{
  "n_layer": 20,
  "n_head": 5,
  "d_mlp": 1280,
  "vocab_size": 3766
}
Each number is 500 + 25 x the weight over its row's rms, rounded and kept within 0 to 999. Layers, rows and columns count from 0. Numbers have three digits each. The size before them is the row's rms in percent of the matrix's.

# k: layer 17 attention key, 320x320, rms 0.152, rows 196-238, columns 0-159
# q: layer 17 attention query, 320x320, rms 0.151, rows 197-238, columns 0-159
k196 103:560494486514507520515532492538465504494479460492506508493457533468530542505518493524498500517483457503481490503541523528505509537532536455485492506487489511520491472467528516436583519476518447498511506530538512551526481537509511532517452454542489506496482444527491475532518475513519487498519504490491497526487509516491478525508510490481437466464510508545491498527523519483508537486520462459494480484489451552487522510507529466502485536495522465505481496506501495477496495515480515
q197 094:499465466521509479464488529460541482481450497475460482532520519498447516477445532536515485489491468501486505477492501552522495499514483520455458491542483501488479537513516494505496485471516482519478472527506526498486482550507505500486485516484492526468496471471467502482467512489572481532517519479494482542529515495520525544509503490498521522541479513472485485457526533501499500487487492517479522469473559500488512464491509528482535495474475572513483506500496528504479503493473499
k197 099:496489500500476496465530476477536488547483480492487517496490515499537458521480511495506570475513466503535525481464504481497493528487496506507447488510459502522455536507529489527491439442502479490502512475489518483501465557472519541534550502505454506553489509500516467547517496529509505490477482538473483517513501519505547512436501549514462489518518510481488476508489526486475492513493501510510515539512559473531510471443495530493535471492445526475565525524469527495508494529498482
q198 097:534506482544466514466497524511544527502449482534489470536476473506508474504557504460505535506476529509495443486479518483474552489482485510494536528479491506519511526544517515517499499486462463528516458500496512495514520493512512488512493514530473496490500508472502471482500510515499506473465513483467488488493516511493519577461534511532478450490491494558489494434523505470531480537504502478522506480515510494487497525464476478510531496525464484500518519469463479517491449515571534
k198 098:518486535509501468496507502475476524504487456521511500492499499525539469482550460492541507498512517465488481526467498504443503490480495503529474473506534487509461521519477536477508473471485525506512498476495479514480516510502488535474514484478519505491475504467465497484530525496510491477518523512463521465495508511501457490507484494502511487538511518499470557487518516539521483563519498410500498507556475496521526506488510502478538518515503536484518509472478470524520484491457488
q199 097:477446508490506497497510496463520443531531525532496530562482505490504503511501515477503476502505480498425511470474493497472505478476515471481517518510501519471482542506480513464480489533519544493503508526528510463511504460456516513492527462460495468524507509512532491476509507484493528474465453503499470499494477542488473576513508451500475488485506489506542501540490543504484514524498463517478473545486504514492474506460503500493498521513507486509490512476532511521527444504495503
k199 098:514443540501502531505525487523496475475515520484499484483496485487491507503511490495508485514457481529475477495481466515499493465513516518468494530524463509519476549506486498474493508538452540498493538456439539506513526519514506526484517498484464476520528488504502449500486532493487521519484482510533494498506492522493507566480511457503488478519509495527537541491506532478487521478544433542461512509524484525487521508522496498499462502542535493552466483492527487480508468441506506
q200 097:514495476460530488517491490497486486487540492494452484505531507516422483473495498527434466484506479495481534507544510524529506501525486518525525505500505515560486483514551503505460495511467467472491533464474509519475463502491478510542485521519472480533534536463484509486508462492563491487518497470517481502490515480479507465485512476485535534518591502511506512495557468498509496520531509501552508510487488480534529477505489479492532537517494507511481456507470502516545468476484496
k200 095:523472515451461492482515500504508469530470514508491500456506498501488506502514508464493514496489478492508486468540480526490528467535529504515531489521525497475507508498533532483488472499411513494532447520504523513455479495455538448465469492531522466486487549482467447519529504480528467466485511496531506477478498513502531463475493494490505502490529488498496494497512527489538543467528507524511532470512546492494543504522478504505483501500492506510491484518456487475500504517496512
q201 101:505476491497520536500467548501523519479466497496499501492498502524482494486518479526520528546490495530492460573527503528444464499475507477514535525530483502476509480480498470540485461508506523516480500526472481520498514556533490483497480533506473464530506522479511447467544498489498506507489462467445545487523476481524528549480520498479468493547504542560485551519503472518516531466513489458482508486520534528524519514480537513467433530494510480496496498489501472494490525507488458
k201 103:514513508464531503517460477500489498488492498504505493459478545517521498546468461495515497456534508495514530510522489439517515509504507457480497537518446469539475498509494516539523477474463524466506438503482518467527504508473529481492481491520505510518500488540556478508523485463487501519511540509489568438491542479513499483525516518481508491495488433498527501490529473493459511472479480514450479514533495462507497515486495501537501467531508540483475499526536536561512494539515507
q202 094:493502496516485527562520495468510506517493482487466489509478482476511548533531519523495471521586520461503508563467456522502487486504471518498478495466521514504477484518513495529510489503498499500487464500553490465511518539499477496481485507488545497457501508483453524484513538545482478513522484462495458514503484541497475518508509501530501502485477513523532473522529491551487507481520502551482481494445508477494499518512511534532495525498446529493508484510506468515464527508481522
k202 097:477501496488459522479516518495514463503504473477475506523478523456496466533508489507491485511505515517476476548474474533465480536496520449516544460477493438498528459544504547522503534494577494519474488492523436520511532490497547471495491433526484479503521504511491519489502504516524451489496479456535495516487520522511507497515523477511484450507449491534490481512490505503499539461493512523526508494505531497501514502485516533534515489493513502528543502520537468511500538544491507
q203 095:530442503493541499531494498494494506466502501466510524517490502549506566466512503511479478475514555471511489511480502543453505489559547473479531502519485482492503480480460527512497500508520497504479524518504481549465530540462488505497499462484518520497482497482520476474542473510487537492515489506482492497508483497530471529524530484538546547507504488479520480508500475536488502530521512449483483459500488495462487493493549500506503474500517454517514530524489477447507462496526503
k203 099:543483482496496473492488516455510522514522458481477501515511494527518541491475487505476458486555531533534506490480453513528455465561468497514517513518502515481466490480486530512494528470395505514455495477488529544511484491467531513508542483470531516504540445546502464480551479515512549520498521509475503480501489496504468514507518518501487504486523480479512521502508488552523511489462529486513516474485476501527529496517502465500474448513470504526515540516484501512504484517516503
q204 096:471526484478501502481459447494451467498476515530526549492524520507470496498476510528522514504504554497514468514506498481509527512495480503556519470528506495482484486486474488485538498502575485514487529486491505479463501488500523477485466485513509478537492491505483481554496500492463500506484469526530506515477493528499492514515529461484491491520511523463508519486483478480479487533536476485465535485480529519456502482433510512524519479538487461465542506498480479524489505544473538
k204 099:503513480525466531493465457491487481446503519536496516468436528495505487505476506504525505475527498504490478495511501477529474463472474494507529452498483489497491482507494493488509522483500476501519504473544492513512505496503476502492494479475477476495489516478483463541515505461525510533483489468505484498500502548531466506511487476493515496547504500541526514469493479515453531520500497520474497577460545523486469472472509495532511458532460477480491504514486503491494524492503515
q205 101:481460520510491484516578475497512497498515509498488490550504492455498448523487510513512513501507511496487535530489510508493452504481478538486467494498480521505489547511523438500478487486465495485473515544509504529533540471470465528505464454499479524480541531508533507505547498515513499459507541487513532474486488511459502508514481486456466450536493477517524538453496496492483479513451452503457478507496529488467497474482509499473511489480496535515480477522479450504476496518479479
k205 101:475503505519550504544525497527506498468534497496528510524495487559506511544507492491484517520488495477495504489485553526542487506530487513487458490479456465486516518449548480492514523495472479481491539577549497521541516467464462461525501468504497501443511481483507475535519517510490477500489488491486489490493520523475515512488517509509493475498461460531509514508473517506485447468491482464454501435510497493481468532484503504497514518465462503524519496502506455480447499515493465
q206 098:476473485475469546519494447528489478484548473493474545545499522504530509498466494525448447514479483534513464508503488492522456470504483454547499461492549496481492535496513543495518495491532518515435462490512518511512503480503508487535489519490496478486492520516534527511484481510510476525481493562517518515523499461499534469484524484489542503527495481491518499525504511483512517536490495478509471544491549509483538511533500574489520509485518453556518493506453538497535483504475437
k206 099:495515496509493518485492494536537514434497458476546501539521486551488477443465524506513492538497483518507506516479472522510505486496509561487520519518493510500481457528506491523519528488465459521515496546522491520461537496475490551506501554516515472504522487516476503502474480523552515521513511551504491547507551446503480505512512459472479494514483491519502559482474489466466530483519477503473506513485521520475450503517496505490514523488493490515505457571484532497559526491538483
q207 095:481509477496485511557498497459522559472451513455466508493502479529558475448491505486508487511485532463513498516504540506464491493479521483501475541536462511523527465526447486491545470469513492470528486536519500484493491464480530532497491511516480470521519529499514526471482454511489502506454489501478495494524526484489529482506463553475526524530492517469485526506492501528487481507498486475465481484517479505478465500494484513499470484508502508511497518493504523480518481528480522
k207 100:527488486483520453519492448498486487487472532483514448474503457524467491463513517493497529502484485526565503530521493515494458449480489517515493505479479444493475461469493523505562424513527510496542449517565510506533526467501497516440517535497493522455521539517482513511483486503535505510471453514479486458531521510508498504497519480477525461527493525416492526510523484506463482541507510475474515483504526529441503477480460507519482540505506518477516481493519503523489479515485532
q208 097:511517468492487515484479533478497482520525514488525517475511484468493442523523478505455541442553523521491524500512500512505489472497497470508472479514502536506509489418511483516503498477475524454491514473540484450466511513501512465507465570462517468484463472483448457522549496500521496514506499512509500522512463514521474482498475480510499503533486510493468534483459516509474493496506518505477473504542482477502503544530516458472513514561479486518460523463512511463503511550518507
k208 100:489505512491489496531507530496517508474484516499506478526502503500519423508510518482466549492502496508515512536493496489464485481491519484496487502508502425478524488491518512483439524494545505481503488481486523490451470489519493508497489495520444520510509495488533502465479465503526490449510486496501526533507516543539521504520463504442480497482529478498516505503434527484474442479551473477508475481520509491450468508484540475479522461503467481489491501504478477486479505515519501
q209 100:498512500531524497497545509456472479488505521461516496490460441518495471491493534536480475479472486517571497530528496512515459507484533501505517477481516522523448538481485485532554515538463501485526497527512546490486524549537488528478495493467504489489485462491465525521476470461524474502534499476501519498487474477529509521477488492510526478498454516480511512508500519489500538465484505563501501471520516476540468486461510487526546490519483437484542508550515522478498434529478504
k209 100:552507526479497472481554459505492495482452503550487445521476457523527535479459505526466490517518533522525489496479530462495498483522533463520505516478494481473497506466523516515515486510576466500527512461451529493493508515533502514495453478476512477498537486477436508494504488494470472500538543468507511515533481498497516540526464483490499532520486496496528532467550518492486535493497495475496474508510516462525455514480514480522477518513472471464552510472485528466481446519490479
q210 098:461520479513523509475500500516512522521477487501551505450466516515460539508523485547486447505460538489509514515514481537471492514526465504495486473533475511531484508479480504491507457494488485460469491537522508489554518484504512477454478505457479483535534542478540510477481527482501501491470476489539535472512475454521498511504479462547540485454496523542534489477495485472499502485471506480496487517513483493506501470484505549464465438515471482510524510476497484510507513502520518
k210 096:545477499559505485480497499515496513505483522536490517511511499500546531493465482501501482510484548505514512482504499524513532474507455527506496507496473460561484506516469511457486530474513480507476491542561499512567483577476478530436520501471487487549515531511516472502459522506453537491471474468501516504491511483494493503562498469503514514512511490481521526501509505462531499467493528522484463467514507521497477537489499513443512486509517501483474503468477500454497498505492517
q211 096:488490488528509527485485520522499516495496513509507518548513506519479434496488512471474474498479529513463489504490504448490501505522510498510492511505496518517523441459476537575501475490449522492495534510516461464473462534498503499476542478507522574511496496538534532494525496537471469536529454502534493523516522522469507494438498488456493487496440541519519497508505523525525525510483462503458501545493536512489500456499496507511549451442514485480510549512466475513523518477520508
k211 097:503517536532490526513495484495506515503480487528541492488491461506507532515469494455506513542501513486527479474485492477476515521546542475505503522473473516535476462545522525523519524495474524499491570513473453503546496500438471505496486446513501518502489505497491511555477492501493487541516480525519510487513475512446475504461499471517437533502456514504514494545513473510472542471522487515510543486526536530501518473520458490490499495553551465472489467487475518473534494491495480
q212 100:522500447513495484523491514519508478490494538493488515550530510494506496431509484506487490544457513512491483500467521539468504481481529526528488496505506501473502467462554481508545531488504563482518482474501513530502495482516499465485498457510481546490491481500484498476528519497518453518518516523493486482490499469532518494505513496476485507452471450468483492442543526489434576463513531517476492513491481503456528532475481466518486482476520596495508484553491474462469475509503540
k212 098:490484477482510451534499498482463500521482491501491546453502501495515471435495493516476491507480521501502486485468493493505497524481510500522496502459458537512480509500544435520511481460504565478514490494488452545493538451504518507489490462473525491464521502505482490466507549535526458519520444518500499531518491503521484487509453506456504487476484479577489486458493568496480504453515525498500485489511482503542498534500502473522475494536514480484560463515471507465519484508513484
q213 098:519496509479483429492482521510502499491511508515522529564466490512460527464507527477533471453462465441513500507522523493522494579479532530525542494491479529527502498522535474508523505459485499486494512487481497464479475522487523521528529497529492474499498479532458482454485467537486493489485542515564542507491494519509533533493503506503472506489504549503464460511487499500498484479485501512528512495506464443455507473474514501512475523513514523476472510493480461480500487535510495
k213 100:476529484494519481489454523481495472493503529529449465515519498539519501508489474508484487517472534498466513497511528499534548520547470509497518493507526523522459501470488525494510496494475459502485475485440452513475464518478522520495521466505519458505462464528518484478461504492529516461473495513493509483536518523460500521479486502514518471519520525543496518515528503478469514480452486496490498495505479519457492512478490502504484503492500486477492519556485509486484474470531510
q214 102:512531448513546483480507488509504484513522485486494517467489508489525519496474470516515486465490513499516498543502498477516476512529485492495484512474486516482503502472506490538478511477456480507459477526500512509543479488529541538468460529493485499553506511487448512532487494491484447505509504565492486494487458450503516535536486441495503496526527512491488520528472434504452529469503481507550497455556513482518497518497486528518485492487497493484472488543531506495461511511507528
k214 096:495512463485505486494492459526502514521479471493514535461480486506515506496522488508478526464518512467533508506506471485545482498537462503530508483457511509490503503462554504493500516503500495472498489484502536473517499517467493543523458460471472480519498524499497546535520475492505456480472458528525537466482503453493522489514494520503527513479485520492495491492525475467481497507509482518506527490538462473513510519466535493459470508481507488498488520517485578519480486501488499
q215 095:547516506533520477471465485518492480514528501499455457540486469488492492524508516498472535515476497497564470454490500497478513509479479524538458495480495471520535506506482529505500505469534508523477502501525486449501507509539453495470495519453471516509490505531525469513509506485456488496540553492510485479469512522500486516531510474560496499484501497516489556525511542541531507506476519490461501462517519508529509432477501498458482546461538540525491533517520531469484494506479517
k215 098:507530530480475486520510510501481456533528543532447454471483474436521514470516494498506494508494466509489502487484502518449484471452511479523484462500468501520522535506480494475450521477462489491500493510535463487475500497495474498498514535486518498531443508547467485516494473548480476510532501495479517519520515509464472502545469504533462517512473501476490523539519505490531501524478519519463453485498522472551518465518518484497492538490511484530519517495472502512505483474533531
q216 100:511481490506509480543475529519452483479487487495524485480478503508512497465482479516466518522532438487450442527550514521503521528483515485483529493490497518492518499453504521455515516460536501483443543501556502520531536506512509550450515519499520494513526529473516504504501485472495461507499478462507544509449505525520523521507505495458545549476543483530516518492498483524508462498536482444504482487514490486492481483539513514520528478485515484487481502505497484514489500470504530
k216 099:514504463442521478524499533520501479492462491449544501489493492500501450506481516480488465505469476480478498461537493514531545514452509454490496520546526516492543508525515465498522464495520486492492491518498507502504517506477480536478534498523502519576490475457539521500508495527524487500471516493521505501472526536462512472451495500546482440494485486512515548488514481491515500448490499469511521483466519492518489495560503505496516473476534513540499511539528502476504472502485510
q217 099:472540518476519471502512536445473511501497497477525522528486483476520516489524502463558511476523512516474480487515466486522483469510484439568430472452532485485475480515510476514501510491501500466528484495487519528558486531504511511510502511504503478544488522502481516491499514495543480496504501518514545529526497483442523518456449525545490480469535478505478498514504494469512494515508510527500500455494523469534475460499499474460503491516525561494482523489486498491502470465476485
k217 097:511529493501538481506536510486503534491539485551477535549485513472492477535503484472492483519497515473497481490448496488527514490492543463549469473497477447472482478507490544505503512499535503508526469466475493498550460505513562506476479515490492493522478514506506492485502441518521493519493453552513541506520514472463487487468485515519516526481515480525516492459518510478515536480537518503516482485489515488512482511504465522488482472505498508503478506489498503528484483510478468
q218 099:534470487501544468495519521523504479511480483498467500518497509449513518529477538538550518545497527515521473485491490464533492464518486530487557454477481512488431491570477460519476478544497543494493509494483451462492519529526507524495465491560505522530502470527480513491492504492498507472466559483512509524488435543505493463492454472510536520490528521502476483502493478470462502501515531476500468449470503558509509514488497485518511488526506492503476470462500521484551518548543516
k218 097:492472467509546451548539511467507511492482514496487493504447513551461483512500509511484492479471535512463502516489487480522495525527511489533533501478505475488492480536494479540520473519496546469543498511537493475471502463547535515498468545509484492470504485510512524509478498454481530509504515477493493498505476490530494458468471509473494530549510513507503469471517497454488499491517481499466518448494500497494473467481503500497527506485505502482483495455474562524475519492491506
q219 097:553505453498524461521523494535428496482506426499489497485472512500460497487481495493486547453507529550529490474451484445488518498506550487484523516504523482483508522521518447522511513487478540524515513481519471512536551532479502490500498486455497511462511518500524548501517508575512503496474495475468493527506493534493492488499481483500497474508506469462480503502505484477508530495507488526484490525527510527495490493515510531517462472502457483559514484493524522504518504548482483
k219 096:477495504495499490499479509501517456481515475531490491474499494493495482514529470463488507539502496536487500502520499511509483523528520479484464478450523462488458493506504521480498536500494477480461483483524490536458513498565491510532475472520465533464520540500530510475511518495468514501493522513491500529520518519524497486517489504483485487534512500537475539480500500504520431483492492549497507519522503525507458503493537519453460460556476493493504486490511537514537508508485504
q220 094:479511507502516492479483522540503501504472519493492505474482519497503512529513514470470468519480481510509456515540490519506508502520527462519498499497497451482508498515467450506568498493492477482535555532529455515511537455450504489488528565523469545499514514477469489511493511535520512576477463518477497461508455540503504478500530483504461505491496488508489518514517472463514470485546487496517524506494516479524443517498475540488512482458472519474549498514494515479504520459502521
k220 098:500509496502484494512504520526493555505480516529478482502517529482516475519510531530476514468490509483513462541500472522514520502527507501501505512550472500481515472515506501523537521487503499533489530509531461502513526573459501467502509503499449511533507486526516480479468500553523519539456464468518507492527459471498454437481522549445507509463496469518487516458522471504462493510513487526546514507457508512505511527530477472483507519531495525466502483502512515455504540473489471
q221 098:537500540534491492462506483536510487513502516458489538518472453512471513508496476486479525541497514513437528503532490498569524515519536485474485483414509511497534512537497505516509528530530519470531490540492482427518495539506503473514481531522526493506491527524518478524525492499553491499541479497470504514458528525460497509492488542530483509504529542484531504480487529474532466466516522494531487543549478521481440496497504479530509504478467512511472468493501481526493526490489501
k221 098:503512550493443455501504431484470506556503477471508552462503451572526512512513506465477541512500507486519486536496490490484502475507535510507485482405499503491507526496475518488523546508445526514527472442503477453490531496472505462500479466487488466517539501513546573483523488467551486503526518493484543512482540483467507485468501506508507504498496513479487530491471499496527481514506490486485550496485473522488516519506535511512519506518473492525499474512496479503494507460516489
q222 098:513558510553487519445506503525481512497491510495509524454497513525482540561467502535481555509529502530481524472489491542495497511484536495519516475464539477483471487478506532494480505486511514481541476533509468484496467546534549516493517478510540534488449499504458502465549488442497511528482471470477528450474491450544500512523502510504509517501503493487475515480489509536484477473464438485455469533508502507487507498493499542519470507484505520505493486509455477484525492510483503
k222 101:508493496512502499497528461524523476510476516497495494511440489503490562545480502509464504540503508422508516534490510530472500499505494455511491536495533522537504518496497505513506466456407549496513528509503480531517455464520489502472522491501455503527514529526478524459477466475537488529482514468508524491515489476550497502501513519496498477520504506510464493502462512478491508480460469510496479471482546501509519470464519509475443528480492523479487488471478505484527431515501531
q223 100:496459466515506497513502482472503490516508480515538517523506505505528491555471471480480503474498517473498531532500497481467479501504469469516463469509492527489532504507556503491514468497494499489529525533510479520484504488558434503510498479470531498457552484502513493500493552515498519467534468534479556485527492491493499509469466517466501491508514523473482478469508491446504505518496497511505486471548523467520512505488527473501468535497522468520507499517476526543492472495523472
k223 097:451521530499508519503494504484479481520523496516541477504554494539466452472507489517500552495488511481510457496491519515459462504489478508508477514520488527485503488492516525483528505474453524513508472481552504503495497499508469474531472474506489498458494481490527472501478502505435502523490475540484587482499489520490479540484492491500476492486535474479504535489510522467495516563474496480500485483494489467509487502499543465498497520530496533516509521478502528494508492498535508
q224 095:481516508494542489441520542489495471530489496463535483481485464532536494538540501509489488525532511523501481466498485503517502490497497476497483495524556522505500522505482512488495491501542590469480513511490448467454469476505503503498501469498482534488548490529483476544455505493468522531459494503457530498540516484486502479529524520511478471487492499499510544482548506523513484555492476530509484465497475490499480472529512516502524547516457522503526507463473518499512491521480483
k224 096:510474506479536503477520510519533479474558477495505488484468461533520488491538479523518458555543483523508510502485498495493527494498489508486473473476535483461487512520471497515490486460540517486515469504507535484418469440457490532504453475495492526496498525492489475483481465507463511531496516498466488510505480489523478507478575503554488492501485485530512492519516445487542483554515513501490506476505489533484515482527498489485544510548565480508503510514505494458540490499504497
q225 096:562479521492495469480488508525525537494505520476545497464492523499530591495467457519474465512471493535456513513521511473497441515526494495496511534493517483489493489517534483523526478534481513469477495478491462485517485546496485480513466516536490498497491474498513506521509520506482491502499518485519469477508514492492468519483556530475506430496499486512446499530488544483470490472449502488489471463540553507485470521480499445492485470479536488547485462494547505546506475467478513
k225 099:508504508545531487526495513521485511509483535491488485530523491525486499506500465513516487463499529514493527503497477447468505514504480515509527519507502486507512459489516474477485506489479508503529497475464489480503522497512516442505484529499516528561499497451518498461568476511528516506483494446530521466502490538479508502473513507546499450494485457510454516523482521484529506461460481514516504454494501483516517471478501504471515506462511490492494506559459517480488498519484496
q226 095:458541497512508469481488552488500513479480543443563458505493534491475486558501524508510496542513476508481490485468497462480537515497532474489528515496520508518479462497485481495476513475539501496464539478514469539505526525546532514504506507511492480541465492513499454452536467483506500498493506523467502495474479473470500517447502457488501481521494493564507487525534505520514490465505515522485447513486469503480471506530500505442514509525494453553492476516514471488501527531491481
k226 098:511467530493454512499491524458508494488519433489486468464481497509526477545490490469505486510555467469545525492456506521482487453496510452523509473492486497569514472497470538465543486486526474474539484501512495509485556498528507553457490523524508523541513485475461488494487444476537501516500520502510540493503489455477550479506483527487509501495468431490477489499516510525506466483458548523502474522519472515489498510517470501523476543492548502520491466520455518485480523499514472
q227 097:498464494508486516491492535473519454504501498538509518512502486471522500536506478464496535520502498492529533553539507506487482494498494528472506491493514516530483510458484530523498515527539482533492499460471461528500497522504528511521524496497460542491499509528496488495480482511470489532520499512467479494546501476484465464514543481498529501514479491499493502530494478481440520528491476537525491551500483501487475457518519515519522490519471488487499512467494476518531504469485502
k227 100:496498498512516531496518486514520509434541496477457540507510497531513504499494472454502490496488540494477505495501495543541542545497495538491514520501526506460480518472506492476533466479430456491543462476540485502520490471530466507515489528510503528465487513529472497560475523502476479511519528506467467496518501531543493470517499481515470522498466482485511499491506469525420506509454445461495478514509486532471496492516481509505418497516518507498513502524524475470498509517498491
q228 098:526498495458474486492486491475508507529529506514501498492481448498448510502501436509496535558512486507497503457539472450481524522510458537519519473475484521555475470461505499488485528531472501515491537489503500525502507531552500537513493459509485526521473537460457523491493506488544466527519484491516481539500478546494497475502472481503530425495519453509515505498437502480532508519508481510508498472470489525501511472454532473521477509513471553506480506541506482488499501504480524
k228 100:501497517501510498497487522470487526527548504491488522489523483468476556498514491485468494559516535488474512540542479479483517524482499454546513502480492519558486512508495474476498461538534501461521493502525509490499475524495495503536480514526503452471529544460475471509504497491471485507499548513515529483522493497498455440501510523494504477515518502494524512463497505523506511481499468497466493469489498489452486470502538511495463498504486527484442512485520473512499487495517527
q229 096:477538506527486519481523473485492490486478501537479525510451466455480477497483492494508504488489479564486498508481471509505446505549536477488504466547531575517532456508527475491487520542509478534511472545525522516488491471510512509497477544513532489524483512526500488516470473525510498492509485521550455482507500473488485517517489505505522521530517492523516518493506496495521518491501513477500525520468512526515462557451489477457496503493512543497511513487491524513482497558506494
k229 094:506530504531514443464527497465508526518488497485527532476527524461492495493493514513482480489449488497521499492485486473512469509544520527537493477474503499492484491541505507495502500530473527527532496520523529503466521472474442521480516498473510442459487517476514480470475523489502489464502536493523504475505518505487494558502496518464507483522471476523507505521496479486484501483455491531464496520464487505524442528493517555461483509480509564487464477537512478510443474490518526
q230 099:515513499456517483505482495461510469516484516485563493478505512520491490499519516508533501478479502499486476483509501453484494438462525474507513503506542492492478520458496488482492493471420475532452437470515499501495506485496551475520510507514511548523468504532506503484533485520496566498524464531463494475476510522458517508528497539503521500518488519526532492523484475482467529481500526510472503488507545469518477487529526509490497531492501440500463478530493453470499495489497506
k230 101:469445487415499466449507445509481482531469454502514498526527530480476523489519477530490543505529533461506546487495536427495501501485510483512493493497536459482453498502465494539545525517452491469472501536502488471469500477473522496536507492506519493488495504517464475507521496532499512495484450488512533519495505503524481497556496518449506537490483501510502523497497486468537493457525525515426524521520487500484513526473491493481499514439491470500507488490486554485473488472514518
q231 096:518497564469482533455469473516495500514452476489528558516469518508493511524515474480541488547495516447545494496478534468503499499478508485495506501495520504460460529519501523482502515440446497492490510550520485476538484474538465483509511510505494533495497454459497541472489509523459459491523508478492499524497510483495478520501497484510495468501503530540480516502490476501500478509504500475472486565489515473511501515496558480501572514470530540515523524489503485535501508491464466
k231 096:504467526484492507465474493479497506502461477507536543497483499526523532498532490493462550462524540435509468510483520482500493524480510524513518541519499536511507501514469548490507498478526507512513489533459499568518517499489475477524509496528553524522496508501499512494502503512467528510506467440497513536495498491479513499506528478535495529506508482504473541584489482491485490516519453496525490491466520514483509445492488478482475525529524557549468489511515515555474478457468509
q232 097:485464438484464504500462481520467497553515489491500491537513554458520494556498538486485442482496501496472477479502490490458467500515497507475522494478533528507510499494515520502501528532485474501516495495506491464501517520494478477514501513488471475454519526545526477514462508504474501506493499494501506466520476487491474488475465508574490514481492493479558520510491480518516528480472483474499458507513502490567532501476525509486545484506507489453468521525496459501487501489492515
k232 096:532503486490525520503484477523511469519516516480519472500508530513520514483464506460461472508485497493464466493480504511470526503472518528477531518495496535509517511484508515519496524524488458501507524498542486524527494486482489451538548491478511492520510540530490488527471553485504459471505515523482527542516491483482488510506491486513511477509480438484532499480526468577535487492481476455498510471472486460504505518493498483478508510503486472465498483531504498521505492497498479
q233 096:491501486501505501511527489478457526488480523515516482508560514515508592509514511484484487566537490476480461486484476474500506471498489480486501486486557526491459441541469469502486577507484481522522516498488496506466499476467509472525506488501474512467471488506494483494493500517482496515520546515522526552480507492527519484463457510473520505514500478482488442487516534530475526487497477505485507511498502484505499465540466484509503492531485468515493521437503493490450514469471470
k233 097:503490447455509483512490514486516513512485485508466544457494534494464507518517474504495509538495508496469537526528484540513506458510525525486486509476510535503489450517510480542492476525518532517548533505508492479464486529487481470522489453514475505523527490495541486507479458522477513521524476505510539556500514523518485511485490512488475470511525484462503506494513526495540473537502483481515493557542485444463508475506480525514511488488477498495512506519482437553468468511457480
q234 097:487501496512503504525494480538487472485507481497497493495521532503498476492519529529475493527481520482462535483495491508507472523428484521473462496502519522484463528523464502523465485506482528486456518489482509488490491466496468483465444556468502480518570463452482530510495473502480507540542477486493476525503468501520530499475526491508508510516511511525507502483495550502515494515521511512518495478497488495510499495482477530463521524498523500470528569488479486487520538484445488
k234 100:506534505505506477497515483482492487468494485514484471471507497520532503530543510484513501505561481514504515541523472457508513514471480470511529523520511524503473471521502478508491514474450500558478493511459475517488507496486512471524496546495476526457516475478481549505503473496468478506480482484486490519464506440469477452502464498526523453490472530531534492499468498486540538528526525532522472521482551483496534532509493511445532517553467521458519503488527500481484532517469500
q235 099:505504496549528506508463473443513505525509509493491482480494516519486516484452491518488544493529476490467511512498532530481507489505495477511508497529491480514500539482528471501483488499516502486536516522483455508516462467506518456542482499439524517546467515513460548478471450491510489507504518499541477492493450517457543520480550517512461495538522464523485468489510540494490522543512512493508480516497477496477512525496480464535503530491515482426520499506478501554507501525491483
k235 099:473496488536473478490517519465460460483467469454518494492468518510462522492429489503513481485515463537526473542511503517497482506474455507486497483511500531501487541509549490512461500504536506490501494526489487481500494502479494480503491461526474508509462486500447487491509520514547510526534472555562536472486517522508503481500513536518481483525542542508501507521513532512528523522477491486493517487505459499458486525536498470486490530472487537485512520463514518528493512527501460
q236 093:469523528448478482526535516483505471522492452455527511514466558555523472481476483479473527501528521494499512493481492483492490510515507517457510500465512503496544527491526505445493493517521481515482466509460503467512516523522481526487504472512509493541494518472495463500494569469468465490500494470557510534502481531507491490494486491496510500501487481502490488508514517544477520491506475484511514525481508491503491514494495510508461511442462503456463505490493566543521531490534469
k236 099:477501511497524514509516490476515455498517451461496472511542476543515485491442497530454535506516510510482498464574465515463460493506477519521532484494526508495519484468474491467483521504466524531510497549506486499510474521509547487507469500493505552517489478450467499516472483507490495477494470475532500523481492531486514505490524506532522510519536466507504505525532497485489507468494527490513528506522481507548504527508468524532498462481484482483467448448508488511559528491493543
q237 095:505523495517506489457438487487540488499476508521500497494486514489493500503533524499512499488508520545512492536495514556516481511464527454501482481486530464499518487520521519451476492497482510485503479432482471497532454476490517546510526518456490494505544520509505462478491505497474454460546525488495494463516453530521470502493525507507473482542555483501504481500498520482503496490496487497493539518504475518457458480512484557496499500478484489510540524538537489516482507534532437
k237 095:441473489491549466481467495521531463523504506544524489536510456509518459533547497550506490469505500529473480550455461510468487511485487475526455498542515499528508493462495492509568518471465480491523486523472488495509483500485494498561525519500495534550527529503481468512487472493516521514530503455543514505510490484481481555490513492499493445474532518440506483542543510499470517503485491492474460521474503554505498478491504529475521506520499499538501516532499519536460498502506487
q238 101:484488487486473492533532525478512437465496537478531518468481500536480510565517512496515547467536513510500527525505513534485501523503477511489526496486484493505489512499497510478512535465541481535482451502489492534473489495481482502459506510504504504475519461478513521520512478514539508518460471512482544476543490540517476532441506540494483519473501533486497460491505507483506479489481487522492525487486492519504522476474501483492528489499498489507511497524523457529493493468466496
k238 100:468499486465495552502490489489507511499476512428511506489504522493509531535476481508515525562494533519501516505491503498532481510479493488468469501521484525461439513537472535439479504498485443503537486497491489497500454480512514494508503501517524515487484481489518535585566515543522452549516518510489518497496532483520468532463484504490542526494486484534499434479520512488489479490513500512477478505488463491492521481504494496506466497503532547498563518512499521463521517454495473